config.yaml
num_key_value_heads: 3
rope_theta: 16200.0
qk_norm: false
train_tokens: 129100000
Each number is 128 + 24 x the weight over its row's rms, rounded and kept within 0 to 255. Layers, rows and columns count from 0. The size above them is the row's rms in percent of the matrix's.

# layer 2 MLP up, 512x192, rms 0.0794, rows 438-461, columns 0-95
size [105  94 104 108 103 115 109  97  93  91  93 103 103 110  95  97 113  95 102 101 110  93  99  93]
[[104 129  91 165 135 173 124 117 151 133 148 129 126 164 128 148 104 152 123 118 117 145 176 135 142 120 114 152 164 141 101 153 163 139 140 144 136 115  86 178 105 128 146 138 145 139 159 107 137 133 114 168 129 168 147 147 166 168  97 128 129 162  73 161  87 158 145  97 125 123 143 122 107 120 169 157 162 125 162 127 145 123 123 147  82 108 159 146 149 158 142 120 112 122 110 136]
 [146 157 111 145 165 132  98 121 147 157 165 120 117 144 118 173 177  83  94  74 144  92 170 148 124 112 123  83 146 115 154 161 102 212 109 148 103 148 130 122 132 113  98  91 124 126 118 150 138 121 131 133 154 144 127  94  98 144 145 139 106 112 113 119 154 120  90 132 132 121 161 170 125  84  93 112 149 130 172 110 144 103 154 109 107 126 132 103 154 108 107 134 102 114 141 137]
 [148 101 189 133 156  95 165 122 110 176 101 114 122  89 100 135 136 110 156 152  97 118 104 133  92 111 157 129  93 144 151 152 123  93 109 121 131 104 127  72 122 140 109  81 136 125 111  94 133 109 118 167 117 140 109 126 115 139 122 130 137 119 162 103 155 138 131 142 102 133 143 109 116 105 148 155 115  98 124 111 120 113  98 139 152 141 118 127 110 107  95 152 149 173 114 106]
 [ 78 148 145 107 134 142 125 154 136 111 120 130 115 120 128  95 174 133 139 112 137 173 154 185  98  93 160 150 129 169 138 100 134 129 130 104 117  97  94 134 133 126 133  96 107 110 114 126 137 155 135 120 108 101 138  99 146 124 118 102 141 101 108 136 110  83  98  92 127 199 161 115 170  98 136 117 134  60 106 179 143 121 114 106 162 138 147 116 115 101 123 165 100  92 111  91]
 [143 180 132 133 122 102 147 116 167 116 125 116 140 170 145  99 159 134 118  91 144 140 109 177  91 131 131 167 166 111 121 148 107  97 165 107 156 135 168 101  97  82 132 149 105 123 144 151 137 128 121 131 157 120 160 152 111 149 152 102 143 122 111  98  89 111 111 190 154 151 149 125 128 149  92  97 117 137 182 120 106 129 118 102 136 137 126 127 153 108 156 161 114 132 106 124]
 [103  92 114 132 160 151 114 121 110 132 111 130  78 140 140 125 120 114 153 130 105 124 135 176 155  64 108 135 159 133 164 147 141 114 162 124 126 162 107 125 152 137 115  95 125 136 108 148 115 157 147 149 119 131  99 129 160  96 114 145 104 138  99  90 101 115 137 110 124 120 111 125 150 161 144 151  75 109 112 145 107 108 133 176  89 124 116 130 134 100 151 106 128 154 140  72]
 [128  96  97 131 133 177 130  79 121 126 128 152 101 145 113 109 137 126 184 163 139 191  99 114 171 142 123 127 129 130 103 165 124  88 132 126 145 122  87 158  96 104 166 135 116 129 132 163 140 116 148 119 125 106  74 138 160 105  98  99 143 112 142 133 158 167 130 132 145 133 173 114 126 131 101 148 162 101 135 166 138 115  97  98 104 164 142 112 153 107 109 151 134 108 109  93]
 [149 200 177 151 146 184  86 143 126 124 157 150  74 141 136 129 144 101 113 132 125 115 117 135 153 109 104 137 142  83 124  78 105 156 138 142 128 163 156 140 113 135 132 123 150 146 126 119 110 131 113 126  99 168 139 110 156 111 105  90 141 160 165 118 131 112 157  98 161 160 137 144 125 138 112  92 162 103 135 122 105 135 110 112 157 103 142 169 127  95 146  96 142 132 134 143]
 [133 145 145 136  88 101 100 135 139 130 112 152 151 123  93 148  99 145 183 145 115 124 111 126 151 130  82 108 151 111 138  81 123 110 144 172  97  87 165 157 140 131 135 116 133 133 137 166 145 100 142 168 169 112  84 101 138  74  94 136 129 106  99 110 101 133 138 120 127  87 149 148 109 134 111 123 135 133 144 109 130 160 139 133 113 134 140 149 149 116 146 100 125 122 124 146]
 [173 129 118 187 135 140 160 141 135 132 102 157  98 155  98 133 105 124 129  91 143 102 130 127 127 110 156 140 114 133  89 143 103 115 156 173 107  92 119 161 130 122  94 114 121 165 163 121 131  80 206  84 152 174  97 158 135 142 132  81 142 108 118 135 154  72 121 141  97  91 161 137 133  90 140 114 128 101 114 117 155 141 126 136 109  80 114 168 117 120 124 150 119 108 123 100]
 [122 133 165 139 154 154 106 155 116 144 112 138  80 124 145  93 189 126  96 118 117  64 127 138 147 139 117 120 125 145 154 152 115 111 109 159 105 192 102 177 127 119 123 119 112  83 155 128 121 147 143 137  95 115 130 103 127 117  85 149 160 132 158 134 126 100 118 110 141  83 120 124 117 104 133 124 100 170 130 113 111 135 118 147 149 108 134 179 112 156 136 108 141 146 161 114]
 [123 131 119 147 133 131 106 108 115 110 122 148 131 123 120 177 118 137 110 121  99 153 139 155 137 183 118  99 109 137 127 112  72  98 109 176 110  96 142 128 128 174 134 124  88 126  85 168 124 130 149  80 105 100 143 114 158 129 148 114 171 152 127  76 118 133 113 120 139 121  95 152 132 105  98 120 126  83 130 121 136 147 121 154  81 153  94 116 122 154 112 109 134 191 155  99]
 [148 127 138 115 131 155  91  98 103 137 126 156  67 115  77 135 121 125 130 102 119 109 139 107 117 137 111 148 167 148 164 115 157 163 152  80  82 129 130 141 164 143 141 108 158 149 155 131 144 160 116 113 110  83 144 134 135 111  98 164 134 151  99 105 137 156 152  80 157 132 105 161 196 118 146  93 163 123 146 176 117 162 122 111 136 139 135 133 122  88 123 122 133 115 150 113]
 [149 153 122 174 160 153 123 142 159 159 118 128  98 148  88  89 128  85 124 131 125 101 108 138 128 128 123 111 125 133 158 118 125 127 123 158 111 151  84  79 144  96  99  78 122 137 146 117 159  88 135 145 171 174 111 138  74 124 127 114 116 118 168 115 123 143 152 132 136 103 125  96  91 114 127  81 137 181 156  99 166 118  80 114 142 136 130  99 168  96 147 114 170 145 144 135]
 [131  86 133 149 134 139 146 115 118 107 119 130 159  90 131 127 137 118 110 162 144  87  85  89 114  78 126 141 112 138 152 111 142 111 134  95 115 135 156 162 125 166 135  91 134  58 123 115 141 129 104 109 165 115  80 120 136 136 153 177 125  92 136 154  97 130  95 157  96 133 140 139 108 155 105 150 158 138  93  99 141  92  84 110 172 123 177 121 122 141 144 108 160 139 122 164]
 [168 123 137 115 113 123 148  98 166  83 123 185 150 145  97 161 146 156 164 149 169 142 130 140 107 138 128 142 159 122  84 119 182  98 118 108 138 133 137 142 188  90 153 168 114  96 142 103 142 149 167 133 162 118 113 162 133 116 131 114 117 115 173 126 139 142 133 130  93 136 139 101 113  93 154 120 131 121 107 155  96 142 132 102 163  89 132 121 115 145 117 140 129 135  95 121]
 [106 155 133 145 113 130 115 118 121 106 114  77 105 151  98 138 158 108 141 118 109 150 105 103 110  85 125 143 174 136 124 132 155 138 144 150  63 124 142 146 152 148 142 135 171 135 109  83 111 123 132 138 141 150 163  79 115 135 124 140 137 139 144  87 115 161 132 107 184 134 109 147 137 106 150 139 146 151  86 123 119  89 121 130  82 141 170 109 164 109 162  83 124  90 128 106]
 [120 129 114 154 104 115 126 146  79 145 147 181 133 156 140 136 115 117 109 130 137 147 115 139 101 105 125  60 131 120 133 133 115 156 133  99 105 150 111 184 125  75  90  79  88 108 125  86 131 159 128 128 133  70 106 127 165 119 111 149 103  97 126 114 106 122 142 115 107 135 128 166 147  91 112  68 104 126 149  96 146 152  88 129 107 106 149 121 119 165 133 126  81 120 148 160]
 [ 81 134 106 149 111 116 146 123 118 112 125 137 105 112 115 158  89 128 143 141 128 182 103 137 154 130 111 122 150 123 128 150 117 124 121 150 125 161 114 115 133 144 105  75 107 119 111 156 160 145 122 138 126 113 115 139 173  93 128 112 145 102 116 131 132 127 110 122 130 156 101 148 144 139 106  88 173 104 110 112 105 112 150 165 104 121  97 145 165  90 140 134 114 112 121 113]
 [ 82 120 110 124  99 119 107 114 166  89  90 138 102 151 102 119 123  96  78 125 127 119 107 103 109 133 138 179 132 100 129 149 115 143 120 146 191 166 114 143 100  94 130 123  95 158 140 108 157 137 125  93 132 131 110 144 105 114 113 111 117 138 111 147 125 146 107 159 121 128 126 142 123 107 112 161 113 155 158 161  93 109 153 159 154 129 112 107 125 132 129 147  97 130 121 141]
 [ 83 126 135 165 174 141 112 125  99 147 137 190 171 103 148  73 100 167 145 127 163 212 155 136 120 111 152 134 133 121 152 134 108 135 103 150 138 156 119  93 138 163 155 132 150 134 157 137 118 112  88 138 156 141 109 128 175 116 139 138 132 107 141  94 156 143 115 132 127 153 121 168 102 108 147 131 141 100 118 131 108 137 123 107 106 159 141 160 133 113 108 166 103  89 159 133]
 [129 155  85 147 108 130 156 177 149  85 119 143 120 135 153 126 105  94 144 143 131 107 148  98 113  97 107 140 126 105 108 153 139 139 105 116 117  80 104 105 106 125 113 123 133 108 148 143 118 116 146 137  89 166 116  82 111  88  78 136 118 117 101 135 133 121 126 132 101 118 134 157 139 116 128 130  95 107 101  98 126 128 144 135 125 103 152 156 171 132  85  85 139 104 121 145]
 [116 126 111 135 119 135 129 101 127 138 141  67 119 125  90 103 118 144 100 107 140 141 171 148  84 119 146 115 163 128 120 122 155 161  62 101 127 147 131 126 131 143 168 122 143 140  81  85 144  95 101 153 120 115 126 127 134 133 119 126 114 123 137 124 101 147 128  79 121 141 121 113 127 119 146  97 117 141 108 154 118 120 109 181 145 155 115 156 143 116 154 113 105 151 133 106]
 [ 92 102 112 113 170 151 126  83 120 139 113 136 164  98 105 115 116 115 122 145 130 137  94 166  88 132 128 118 168 108 142 116 152 130 154 131 122 135 125 114 149 138  94 130 130  88 126 227 137 143 111 147 109 137  74 127 118  70 103 164 131 134 128 106 131  86 115 106 137  97  98 135 179  90 177 104 143 133 162 144 110 133 136 149 136 160 123 150 132 130  88 106 154 122 118 149]]
# layer 2 MLP down (transposed), 512x192, rms 0.0264, rows 438-461, columns 0-95
size [103  99 108 100  97 114 113 110  93 102  95 101 104 107  94  94 106  89 103 101 107  94  99  92]
[[ 81  84 146 103 112  74 132 132 120 127 139 113 137 122 111 129 131 110 116 127 114 122 125 120 129 116 138 124 137 145 144 167  98 116 103  64  79 116 161 124 144 128 106 139 120 158 149 103 134 138 202 108 100 130 114  89 111  90 159 109 156 165 175 139 165 109 106 129 157 131 114 118 132 146 120 118 155 132 110 120 113 139 118 140 159 133 126 109 161  75  92 106 144 126 144 139]
 [ 91 135  93 130 108 150 177 146 131 145 115 115  87 106 124 103 108 126 147 171 130 110  81 105 115 139 135 132 148 118 108 101 155 107 156 138 142 130 115 147  98 124 132 147 146 138 131 121  84 155 170 182 142 100 140 162 153 165  87 139 124 172 115 113 124 144 126 104 112 114 140 159 116 153 153 115  66  97 120 142 110 147 104 128 122 130 137 169 114 147 150 112 147 123 111 128]
 [139 135 126 182 120 152 131 130 140 134 109 118  93 133 113 162 142 156 109 141 143 123 106 131 111 125  99 123 140 112 151 101 159 123 152  91 121 157 103 142  91 155  99 133 131 138  71 146  94 101 145 113 142 101 145 164  69 108 131 121 153 124  87 142 115 117 148 151 151 172 139 136 114 108 131 138 170 105 172 127 146 147 121 121 127 132 145 199 148 125 126 147 160 113 124 140]
 [103 111 143 112 158 156 129 153 127 122 141 159 127 134 120  89 181 124 128 131 120 151 168 143 120  98 139 124 149 119 134 112 149 108 157  85 166 142  74 116 152 130 135 131 120 120 149 107 144 128 178 107 134 101 173 113 120  98 109 112 138 129  92 129 109 130 148 159 122 128 112 127 170  95 107  92 124  87  93 159 163  91 121 114 160 170 177 102  96 123  78 113 116  94 139 170]
 [143 104 136 128 155 140  87 147  93 170 129 130 101  95  91 150 123 150 136 125 129 143 161  91 176 133 122 126 112 119 138 138 118 146  80 146 125 123 115 140 151 130 120 134 105 129 133 131 115 167 140  81 136 139  84 127 134 157 126 116 111 150 176 139 154 130 147 104 138 107 101 121 106 139 146 171 149 151 124 138 125 124 174 148 126 169 146 168 137 128  86 122 131 149 118 141]
 [129 100 127 137 162 140 112 138 117 110 116 120  83  95 188 156 104 148 151 118 105 127 139 166 176  86 113 130 130 106 168 149 165 132 141 139 141 133 125 140 146 136 114 118  94 126  95 164 137 144 168 113 117 168 107 125 110 118 100  95  94 141  98 113 119 117 116 109 123 146 117 116 147 144 192 192 138 146 132 171 120 116 121 142 104 133 138 101 110 124 146 127 119 130 124  72]
 [153 123 156 154 132 141  91  89 129 139 135 151  99 147 105  93 112 141 150 151 105 134 135 160 103 153 160 119 111 120  90 199 168  93  84 114 134 102  84 133 118 104 141  97 125 141  99 148 113 117 161 105 112 109 105 122 117 105 103 122 145 155 126  96 108 138 113  92 101 106 150 127 130 101 105 172 145 124  84 118 150 117 108 139 107 116 131 112  91 120 111 149 130 135 147 120]
 [165 169 189 192 169 121 165 146  65 135 125  93 127 123 143 101 115 115 126 105 151 123 118  74 143 147 115 128 120 125 107 128 138 163 115 126  99 146 137 115 143  88 134 150 133 113 152 118 123 186 111 128 128 109 122 114 175 118 116  96 145  85 158 149 123 125 141 123 122 151  95 148 142 166  93 150 141 111 136 108  92 130 127 120 167 173 148 121 122  97 164  96 161 143 136 105]
 [119 107 173 112 113  77 156 149 128 120 130 128 150 137 130 138 102 130 135 134 151 104  89 147 140 157 107 139 151  66 162 147 117 102 160 105  94 117  96 104 134 108 174 147 102 138 120 118 137 143 100 180 134 137  71 122 137 140 128 144 103 134 117 137 124 166 115 116 158 106 176  93 158 151 170 146 133 153 135 111 138  97 104 142 150 123 150 126 174 143 104 127 124 104 108 116]
 [129 141 168 145 112 113  96 102 123 155 176 121 174  95 138 100 108 127 142 121 162 129 123 106 134 111 118 131  95 120 142  94 117  87 111  81 136 110 111 101  98 110 144 121 125 139 139 131  94 111  79 155 118 115 159 114 132 127 138 126 123 147  98 169 119 117 162 151 131 153 102 144 132 142 124 169 133 165 131 131 112  94 165 102 141  62 125  91 115 102 116 101 170  99 142 154]
 [ 89 106 137 139 172 149 167 130 145  89 118 132 106 133 149 138 131 116 136 155 164 186 123  81  94 113 136 151 137  90 135 100 116 170 103 126 128  89 151 108 126 144  66 104 115 156 124  96 186 153 105 160 145 142 111 129 108 143 163 153 124 128 184 123 153 141 136 142 199 213 119 163 155  91 139 124 115 162 128 111 115  91 135 111 139 113 131 159 105 110 130  79 109  91 127 144]
 [110 159 109 157 127 146 133 148 123 130 118 115 140 150 145 160 130 104 147 136 148 120 138 115 166 117 117 154 139 140 138 107  76 181  74 106 124 103 130 105  97 120 110 140 106 125  84 170 135 120 104 128  95 131 136 119 140  99 105 173 151 128 127 172 117 157 130 150 126  86 147 148 153 146  94 118 176 105  93 157 141 168  87 150  71 149 124 116 120 147 108 108 159 154 154 108]
 [ 91  98 100 131 135 136 134 101 123  64 123 126 172 129 117 102 204 119 143 141 124 151  95 156 140  93 135 117 149 157 110 157 141 121 145 160 167 121 134 149 141 111 162  91 112 105 145 121 138 108 130 145 124 146 115 138 163 136 127 123 116 148 143 136 150  83 112 198 102 136 110 117  95 116 157 130  97 132  73 135 152 135 138 132 108 113 125 135 119 150 128 154 100  96 132 141]
 [122 136 111  81  93  92 150 129  78 121 123 139 127 143 142 134 125 136 110 110 114 141  61 177  99 111 106 162 147 126  87 141 163 159 107  87 174 100 147 164 162 132 130 160 147 147 141 118 155 132 129 148 135 177 153  97 179 121 153 144 137 122 126 144 142 138  92 138 188 131  93 144 133 156 143 119 169 114 125 106  95 138 156 144 135 115 119 146 134 150 148 126 109  93 128 154]
 [151 156 111 118 134 122 114 145 115 106 132  96  88 125 110  99 104 136 128 135 121 142 109 157 127 144 130 128 176 118 128 162  93  88 150 148 165 102  88 106 117 128 137 163 120 177 136 122 139 106 164 135 116 113 140 133 103 124  94 101 149 170 138  99 151  90 137  79 130 127 124 170 130 112 177 132  92 110 170 129 134 120 129 187 110 138 120 125 122 126  92 133  84 121 109  92]
 [100 143 120 134 123 117 145 142 134  96 148 194  85 131  81 104 134  77 133 136 101 142 110 164 101 131 126 135 128  92 116 133 104 174 107 119 158 111 121 102 112 109 162 132 126  90 146 114 149 154 155 130 121 105 167 109 106 104 160 120 129  91 145 106  87 175 165  93 127 112  94 116 168 111 150 110 108 125  79 134 124 120 119 100 135 120 125  85 149 129 133 111 126 145  96 135]
 [106 140 141 132  93 113 136 134 163 146 182 123 136  95 147 126 113 128 112 107 125 146 141 139  76 131  91 120 126  96 153 130 134 131 109  84 106 111 109 141 159 161 150 196  94 156 132 106 156 118 185 158  70 109 153 126 109 140 117 129  80 126  98 120 153 134 109 124 106 123 134 114 128 117 136 134 155 157 148 118 138 101 169 110 150 125 117 166 129 137 106  85 126 124 101  76]
 [135 125 126 103 150 139 114 125 175 166 107  82 136 101 142 135 151 156 150 138 110  82 153 109 164 164 152 177 150 118  97  91 138 114 124 159 134 124 146  89 129 179 131 111 161 132 121 150 159 113 140 124  84 172 156 126  75 177 154 104 157 149 142 118 151 134 115 129 132 117 126 103 130 149 145 169 133 135 114 153 122 115 173 119 141 134 144 165 130 121 129 118 155 133 114 126]
 [ 93 175  66  90 111 116 129 126 151 134 116 120 116 133 130 171  89 142 132 129 118 118 109  98 131 126 123 138 168 106 128 159 172 114 112  95  89 122 111 113 123 145 123 158 153 103 142 141 103 112 164 115 167  99 113 170 170 122 100 113 114 109 130 165 102 139 142 103 123 164 139 117 100 114 159  84 130 119 111  83 134 108 156 173  93 119 122 104 142 155 179 110 102 163  92 137]
 [109 160 148 108 123 129 111 109 149  94 116 138 129 139 141 131 118  94 104 136 150 153 157 126 106 102 138 156  89 115 114 149 126 134 126 126 171 127 111 107 111 123  79 142 114 146 169 124 179  72 117 117  99 121  98 130 103  95 111 148 105 128  92 140  98 135 114 147 130 142 158 158 129 104 128 163 103 145 166 138 116 122 139 163 123 113 140 138 139 117 117 156 132  72 112 126]
 [136 122 132 173 125 160 119 120  91 118 201 157 154 141  99 156 144 138 161 165 200 174 163 132 137  91 144 110 152 128 162 127  88 121 109 138 142 145 140 114 169 134 135 159 161 132  96 119 147 130 151 155 141 134 115 106 151 119 168 137 113 126 184 109 126 185 148 121 106 111  38 181 144 110 142 167 140 127 121  99  93 127 157 112 142 140  92 128 124 123  93 106 139  96 168 140]
 [146 125 115 144 118 116 158  87 106 144  97 120 158 120 103 145 115 115 112 137 132 154 140 136 174 149 162 136 103 135 127 169 158 117 103 153 182 106  87  94 149 137 148 147  96 127 135 103 127 140 114  86 170 117  82 179 105 104 159 113 138 178 154 140 122 143 112 124 150 132 111  91 113 116 127 175 156 120 155 146  93 150 134 150 102 115 145 138 125 145 162 136 144 109  73 133]
 [114 128 140 174 117 144 140 110 119 111 153 131 153 122  92 150 119 150 136 104 150  95 144 101 105 151 104 158 151 123 113 145 113 181  87 133 145 113 152 128 115  97 150 153 109 127 152 141 140 119 146  90  90 156 105 122 153 108 114 123 132 149 127 123  97 181 146  95 112 110 155  86 137 135 122 147 145 131 159 191 118 137  70 134 134 147 119 154 134 151 182  81 129 155 106 107]
 [164 181 166  96  92 150 111 121 126 106 126 107 124 114 103 146 148 145 127 132 139 126 140 117 170 115 165 125  77 136 122 146 156 132 143 119 166 176 139  91 129 105 111 100 139 161 133  87  88  84 149 176 155  97 168 147 135 119 154 125 182 129 135 168 139 131 111 140 129 123 132 111 109 146  95 120 114  95  93 147 154 164 142 118 113 113 153  90  65  91  89 104 123  88 146 118]]
# layer 2 MLP gate, 512x192, rms 0.078, rows 439-462, columns 0-95
size [ 95 108 100  97 106 110 100 101 100  96 102 114 107  98  97 109  86 101  97 101  94  92  98 103]
[[126 139 157 151 123 103 139 141 145 100 145 170 113 149 115 111 148 135 109 170 132 142 135 104 126 148 124 113  93  90 128 104 113 138 142 116 132 182 110 156 109 110 122 146 126 155 110  96  86 102 178 106 108 118 120 170 127 143 122  72 128 143 108 127 115 168 105 112 155  88 118 125 153 163 127 123  95 102  99 156 108 144 126 157 170 150 168 137 126 153 119 129 154 121 100 104]
 [155 103 146 130 179 131 144 161 144 142 113 150 138 116 109 123 147  81 183 142 116 173 150 139 135 162 151 116 117 177 134 150  99 104  92 154 128  83 144 116 124 127 169 161 115 105 191 105 133 157 137 148 101 131 112  94 186 119 133 134 121 100 139  93 123 163 100 130 112 105 121 100 135 140 149 160 123 131 130 148  98 120 146 141 127 109 120 117 138 116 111  82 131 123 137  85]
 [129 171 123  65 109 132  75 139 140 104 141 111 143 132 128 115 182 139 131 158  95 150 142 158 124 137 112 141 101 164 120 145 115 153 124  76  88  97 148  92 138 132 162 107 100  95 109 169 114 116 103 105 113 102 106 120 163 117 141 132 150 126 105 145 137 126 131 142 125  99 123 118 155 126 131 141 163 106 105 166 117 150 144 150 149 139 103 159 128 110 132 124 100 115 130 124]
 [100 133  89 111 130 129 174 124 157 138  89 139 131 155 158 125 151 137 137 120 138 129 117 131  98 131 115 155 156 159 106 158 125 134 172 121  92 158 165 124 144  85 119 117 167 153 161 129 142 140 141 141 116 113 171 161 106 104 145 118 137 141  96  92 130 121  88 168 138 129 163 142 175 126 102 124  96  97 121  75 120 121 119  85 169 103 133 117 110  98 117 141 140 112 101 122]
 [107 111 151 157 172 137 134 141 113 119  89 129 141 110 101 105 159 134 166 115 126 114 100 152 121 134 167 111  86 122 129 167  68 138 109 110 131 168 159 146 129 164 116 119 149  86  92  62 123 118 115 136 119 147 135 149 149 149 129 144 114 112 151 148  92 108 139 138 126 147 109 112 130 133 125 161 122 116 185 139 128 113 120 135 147 125  98 122 170 115 139 124 106 151 148 106]
 [152 115 139  84 115 145 106 150 141 117 145 109 136  77  80 138 112  79 123 108 143  74 163 117 120 107 120 159 139 148 138 163 114 143  96 124 109 123 116 155 138 128 107  67 151 152 129 123 126 141  89 122 114 108 166 133 129 154 149 145 111 136 145 122 107 115 111 121 106 171 116 138 111 183  85 145 162 137 124 142 179  99 123 116 120  89 103 152 145 138 148 116 136 127 177  89]
 [115 118 151 166 110 103 100 155 157 128  97 121 138 140 111 157  80 145 147 124 134 126 141 105 123 136 116 107 121 153 125 160 121  85 108 130 170 123 112 114 156 153 130 150 113  91 147 120 144 123 108 154 112 115 127 186 113 119 126 146 117 125 112 172 141 112 167 133  95 143 153 116 126 136 107  94 148 132 137 143 189 163 130 152 117  72 134  79 143  85 110 135 131 106 143 142]
 [136 125 115 161 121 118  75  80 162  90 149 117 116 140 132 112 105 137 152 128 136 160 137 112 116  91 111 103 104 140  92 116 101 138 134 131 183 135 175 163 121 168 115 124 123 112 117 135 136 124 167 103 143 109 164 144 128 125 124 114 141 115  99 176  96 121 170 147 109 140 102  88  88 122  92 128 117 133 154 126 153 155 123 124 119 133 104 106 138  88 140 154 129 126 122  95]
 [135  97 100 144 143 144 163 158 133 116  93 175 118 169 130 140 136 114 120 103 112 110 148 147 105 125 130 149 144 117  84 133  97 157 137 141 107 131 145 138 121 146 117 139 131 137 120 131 145 116 179  78 125 158 111 159 155 109 134  69 127 109 117 144 111 100 113 127 107 107 137 141 115  97 127 110 116  83 147 105 126 189 112 142  85 109 116 169 112 114 133 135 100 111 104 114]
 [122 124 109 103 113 104 101 146 124 112 117 173 107  99 129 104 157 121 101 112  82  72 129 148 149 144 132 125 131 148 152 166 101 109 165 127 116 165  83 161 145 131 147  84 101 109 115 151 112 114 146 113 116 154 106 133 129 142 108 134 147 102 101 146 118 120 134 133 132  74 123 133 141  89 136 126 110 147 137 137 101 173 146 158 180  75 128 144 123 152 118 167 119 152 140 131]
 [111  94 141 114 143 139 128 124 152 107 149  85 186 100 156 158 130 128 120 136 126 135 175 122 128 160 143 120 117 137  88 117 115  98 146 181 113  99 133 125 137 166 143 156  95 100 163 146 152 120 133  89 106 121 124 168 136 124 175 111 153 129 106 114 155 121 164 119  94 158  95 116 117 185 150 171 144 129 115 142 176 126 147 131 140 140 115 167 191 135 100 134  95 164 123 117]
 [159 160 133 109 164 147  87 117 124 152 133 150  90 128  79 127 107 106 123 149 150 122 174 110 125 135 144 141  96 113 140  93 115 159 134 112  75 110 132 139 110 117 129 170 131 165 150 145  88 122 161 121  93 105 137  84 139 111 125 118 129 124 119 102 107 169 140 113 138 115 145 112 148 165 132 132 142 137 169 117 112 118 137  79 149 144 125 107 118 100 125 107 160 136 126 142]
 [135 108 166 129 128 159  62  94 126 114 175 123 174  79 110 153  95 133 115 139 125 107 153 114 135 104 123 128 127 131 168 118  90 109 169 135 138 160 127 109 169 130 111 100 119 118 119 145  96 173  93 126 148 109 105 150 154 132 119 151  98 143 111 147 132 145 138  95  98 151 127  85 107  82 155 138 130 170 136 123 110 118 113 145  93 135 153 134 143 152 138 164 125 119 105 151]
 [121 152 106 108 147 103 135 158 129 125 139 105 121 154 122 109  85 167 153 120 111 154 156 147 100 186 128 161 132  97 100 131 125  96 116 126 150  67 106 104  90 156 184 166 123 153 113 105 168 116 184 106 161 118 127 151 114 117 119 124 140 161  71 164 131  92  99 115 126 129 140 113 119 123 181 155 121 129 168  96 170 151  98 137 121 109 116 115 122 147  93 149 104 122  94  75]
 [ 84 161 111 134 121 104  99 132 106 139 146 170 103 130 125 111 124  91 113 128 107 121 111 140  94 139 117 105 108 113 167 135  76 190 152 128 140 111 108 116  91 134 122 149 160 138 147 137 171 142 138 145  90 107 135 132 103 108 148 140 137 113 131 116 104 149 137  98 145 116 118 151 173 125 129 106 136 163 128 147 155 108 145  94 131 141 122  86 140 133 135 115 117 127 153 131]
 [117 130 118 132 166 126 113 141 180  96 149 155 103 122 153 161 122 129  99 123 112 126 167 146 130 128  92 168  93  91 126 185 165 128 151 115 132 131  85 153 121 101 144 145 111 144 122 143 105 151 151  99 144 180 126 130 157 186 125 120  94 157 129  70 183 125 123 113 132 112 128 123 115 120 108  89 138 167 133 130 137 111 116  87 164 122 156 147  87 150 125 148 102  95 115 147]
 [135 134 163 155 169 107 143 159 109  98  64 132 118 109 126 131 138 103 147 100 169 131 124 124 101 146 155  88 114 138 161 141 103 117 144 127 189 129 150 140  96 137 132 114 136 124 130 137 107 120 135 138 142 120 101 142  81 128 127 150 120 102 135 153  84 151 129 139 128 113 111 104 127 123 152 130 134 138 130 141 146 113 131 111  97 129 123 139  94 117 146 157  72 133 113 117]
 [117 123 130 149 129 134 121 137 106  92 128 163 125 105 128 133 153 136 154 127 126 145 125 160 115 124 189  98 132 164 125 100 105 146 169 137 129 125 173 111 172 143 132  80 142  97  91 115 197 172  86 170  90 121 106 121 125 145 139 145 134 110 117  55 148  96 131 109 139 141 170 141 169  97 120 132 134  94  91 147 109 133 101 106 134 127 142 145 106 123 100 151 159  92 134  79]
 [148  82 164 134 148 153 113 107 143 103 131 136 125 111 138 104  99 119  97 120 141  95 101  89 128 121 147  85 183 160 146 108 121 124 115 135 136 135 150 112 134 101 117 118  75  89 121 144 155 116 155 111 108 101 133 122 118 167 179 105 146 117 151  97 132 106 110  91 136 105 131  76 133 139 140 100 163 143 149  99 110 130 140 126 123 131 126 121 108 145 124 148  84 150 133 155]
 [139 139 126 121 131  92 180 157 154 139  99 112 115 170  99 124 152  97 133 140 104 106 153 130 144 126 131 135 105 109 106 113 145 154  98  98  97 106 131 159 165 146 168 155 127 119 134 124  94 156 148 134 142 116 139 113 137 172 146  92  97 148 124 136  64 157 113 134 133 135 128 138 134 178 148 132 115 109  91 158 155 124 165 125 119  77 155 116 107  97 115 105 115 113 137 115]
 [117 122 158 117 107 132 135 109 103  90 156 134 145 107 142  90 124 164 157 158 141 113 120 120 128 112 154 113 147 121 102  84  72 138 112 107 121 114  96 152 100 155  91  95 137 111 128 135 131 113 120 114 133 133 126 115 118 121  87 121 152 143 122 151 121  76 182 121 102 101 124 148 131 128 125 115 135 115 111 119 139 134 135 180 159 184 124 129 174 115 112 126 151 118 145  89]
 [111 142  87 140 132  93 118  91  87 146 102 151 133 115 143 106 126  91 125 108 148 122 169 148 125 137 150 121 105 115 123 145 122 172 126  99 168 162 150 133 121 141 149 180 152 152 103 139 140 104 151 107 123 131  92 140 137 160 118  89 141 118 144 136 102 169 111 123 145 123 107 121 154  99 178 118 130  98 114 140 186 129  99 175 129 138 145  90 156 127 176 137  95 137 166  71]
 [105 117  99 137 167 140 123  88 103 148 116 111 118 134 161 124 105  76 135 126 132 143  92 166  79 124 104 130 154 135 133  84 110 128 162 115 125 116 129 122 147 124  99 110 110  63 123 143 178 169 137 105 138 164  93 110 131 115  77 151 123 128  73 137 114 113 149 154  90  98 108 104 147  88 171 100 123 110 157 111 110 136 109 134 123 164 133 162 136 138 111 143 124 122 113 119]
 [148 132 136 118 113  93 147 103 152  70 146 141 135 120 115 125  97 129 180 158 117 111 122 129 124  63  92 128 103 145 109 138  95 152 150  76 161 108 108 120 130 138 167 128 127  91  97 138 111 156 151 117 123 104 128 106 123 107 159 106 113 100  77 149 155 136 137 142  94 164 123 136 155 170 146 112 101 148 108 154 135  96 157  78 113 107 142 124 142 111 152 179  83 185 148 133]]